Part of a small language model's weights: vocabulary 32000.
Each number is 500 + 40 x the weight over its row's rms, rounded and kept within 0 to 999. Layers, rows and columns count from 0. Numbers have three digits each. The size before them is the row's rms in percent of the matrix's.

# layer 3 MLP down (transposed), 896x224, rms 0.106, rows 799-811, columns 0-111
091:551479479530514497483454555541486629492484515477569531567507529495474534455457555496482482427480479542406565552491516481537471503508481508456426476505487463395554491539520512442497495484494518557535501410490422557509495536477537458478511523449535487497528478528516516420424496475463482420528508431515539496539510601446545543521522529494
094:514529526576488427428460501472490569625484438484588547475544519555541499542482494475526542512452468487555469440470581505518522448457499510500482463500473450512483536533527531480539465520448499505487492482574485516474587531505513530485478486521645503496462496472541425557445494514423521535479482502474508519543532497486528540505598553469
114:493499429543556534509532440553478557542554525533505516449528491503495483504446490469469517548470540558512557435521492553430449498489520449500565507557520533520429523479468454486623370484569530552512529519495458562446456516540476486513551477487509559453499538466519512478537512590486447484420454603544442475486518547460459506463531564407
096:499424468532517496564565557349490563459469490496479640545455524509515494501497546504459439531455489513532545463500475523504520497463521495582476436522529487469532480521517527456600469469476527520491514493533457526501477532455550482489550552431525542478521507431537462503566464494540542523507511489474493528579447515452434540533531427484
094:528468510576497466509505556550495488519525503515542471472405482520450464541447526515535516547527451454465548455547517479500416480513476508519528443514535463503439552569452499528478524497497514519562475500474493503485401540501527467559438536541506451596477458461520455460466463474443451516554533474454497524482482503583518519514491497566
087:506489560517473505529456489465536537512517398491563413414468559444459488562531481469484532464442469487457512596588489529465528408518538518543531516434493503528477494452513510539468567551519490455530412544539523466469502421536496553484536456525448481463469457558516471427493440507557518517565504435470471536475537463561460513481570438522
095:459440445465519519497521471505565396524494526478490489465532639453475465489559564511520527496540486503495444528481543470493431463459592464501536484483543528467501497552490523440450493482534452466481519510566493585479442528468469495512481493465531507516419543498456491561489468557431431553501480432485532535527583542442500536482522452534
092:586522574513454475485534481542467509492506478583486543439453571478445454473480475532516453495502468482528463486531540455521493483564464516484514530500533463521520539581481490500519485553521545509590519510527464536520525468535455538513433489531458620577439486440570510481444514574567555545495510545553549530516479494422525468512449451514
098:488515540521480532460551500524466570490484461445427587451534483504542549546480514480486499552455472492568508546545572467475443483544567567528486468418541554496521520542450476582518475488531493426502566505528467502460482482520499542580493539463517505468484549545445538531491532457530509525543477541427506440435423564448528528515571488524
090:509433502462520441550567545511432473493544510496536488559528518558508604424521485551525507522542509537504531484484426558461480488552452489451460489449538436484503472490521450434533506560490539440479485504512461448504506566458463465426506421536481472522452498509507442489530439561489414526512542461563499464521513493476500537505577543515
105:480473541544489493478445528462585458509512533486442510536501483579535528477414456488498530543413469508522447461480506438542498513484478481510504560515473581547481481497483463479465503453537537472544557580504474468462531533531473505514574542490493510475510523484496488569481483466547539509519535486526519515487543531466504465498531507528
095:572550541496441502529420467492467528459487481562524467511522506518485477515494558545556522481524542534519486475478505390424487521472538531435450548516589459463497453519453536546499443516468470421501484453522450443580502554467456439479527520541436502498514519465483518443522459469490435537544494495445494605570507540465461463528526550568
108:492482487428559517521529472533502421493538455559433500509490564504504450504521462486607500483528441535447483522540489448497468467509492448462516488506563431499505456501543547528528510485442513433467521506559418518520470510566527587483526472455485515500473498437487529460508470557514518575459449580567550504459563502511480512378536530511
# layer 3 MLP up, 896x224, rms 0.117, rows 800-811, columns 0-111
097:455465539512508498492503508516482498444588499567494543488438534442539443499490485501479531525464506533432529518559470492466481506531456514522478447540525597529522534527489476496523508469546580496469461564511575500498498441448585443519483426488521554518502586469461474508485475436506529462542472487509488482515508472559497497471536525551
105:430509525492553540540585502439477543513425507497485475518459446503504462494475508402535534448487527506503570489525518440585528475493524452590475452495523474547443429474527491576499455515443509424456510454481473504507536478505547486578535502553528512438446482516518511482454503484400506485472465444612430524500520504547505429507530522438
100:489487467427471525549408505494471566476460510550476467474534503501480544555568495491448466492503554502441434501537459447498532482519557513490570544455536518509543568446545493467506510559476509491499501462540567531498492561512481505460448443542539475529513511537471515495500405477483498450482578533568495440371568588531485520441553597496
096:431573512466479466485558474501512550539476427469512539502512457535462455511523531515472494560449523540513534566502539429511528494539511467530456443478402545577516534456534505478417498466529505487402532486425489545560520454456490561555557503480470566447516520498529475457537530489482479490550449493494514509492483533542506576476529486444
093:467475543459451549460549509441538493478509595478526509512486410537560523443458520514462440502529517511460488543480504561505447480569459432505507551502488425525480540530512451525491516526435475512548581534492497514504464527551579468545454529486537477533537466455492522485488471478528536560490482510517481471446525492403552517502437494432
094:512397540487437529485526451521500511483506465549459495488492454567515571521448526514474528512444442458533536486567523541466613526511447537479460537433403501488476526538536488537479475502442613444493447530422471483574543541512519520470471509479563504457534454515580473508500423523493479479463495474579514443536474412521558467500518506479
094:422579430539467552432454571468556490502535526518495444519496523558472453469491470498482571525456462481474544452540466504515503489511605563500527451491481582484501537461505533559440487456466426551499556485494504546465469576416575522479456565501542426504470491529515489492495465534524459488533446462497440461552542456525409536493460518538
098:493484548536466458551491518444533462496460524512555514525467509537408412460518473473516434492544464502574489426550543432519497469458479452488461556552470457468496451495521497459463519465463460520537505472439539542536532557470550522483552479499489485580511482527461482517533520543483560458517494491449565509521454492560488488475505559496
095:509570479483533463483458439473521502473450574440493570435499454427555405474454505462464462497449496474496447478466550525525513464493562521505460477570473556503506505525484505527522472418516520498465474520493545524494500479547525508489540494459513537587496419539531464441536519509479510491556586551515510482498534582488471540527546474508
108:616488485474544466568528496563522504471504453478585479490528575479567481532503481527546446506523530508474548500486535500481535454468537548525544526585523503531479493489459506464469452476476493474420361477529517486522477468468491546538473437586475558519512519526540474466501487454499459479525467554483487476471493503470515519542507589506
099:451516476480423482483507534504543416405497553441528550549535523480425497529446443516475446523473476478547497455446503533564494461525442516564467507454456506547529477500503504471532528439510523512476496433429503454545538515522553530402491521410581526507421529525466458483555494496513451603546518448531511493499419523535509518489483438522
102:474582509518504454524537440491524573509497548409565434545518464484497532511569510484465510507498565575484543473463464434494516513455552563483509518501495503438510531489501465509536507532508507538544528506554545525480484472516549559518536502513523512473474510420456448466460526432469545541523496418552511475507524448504442605424562440512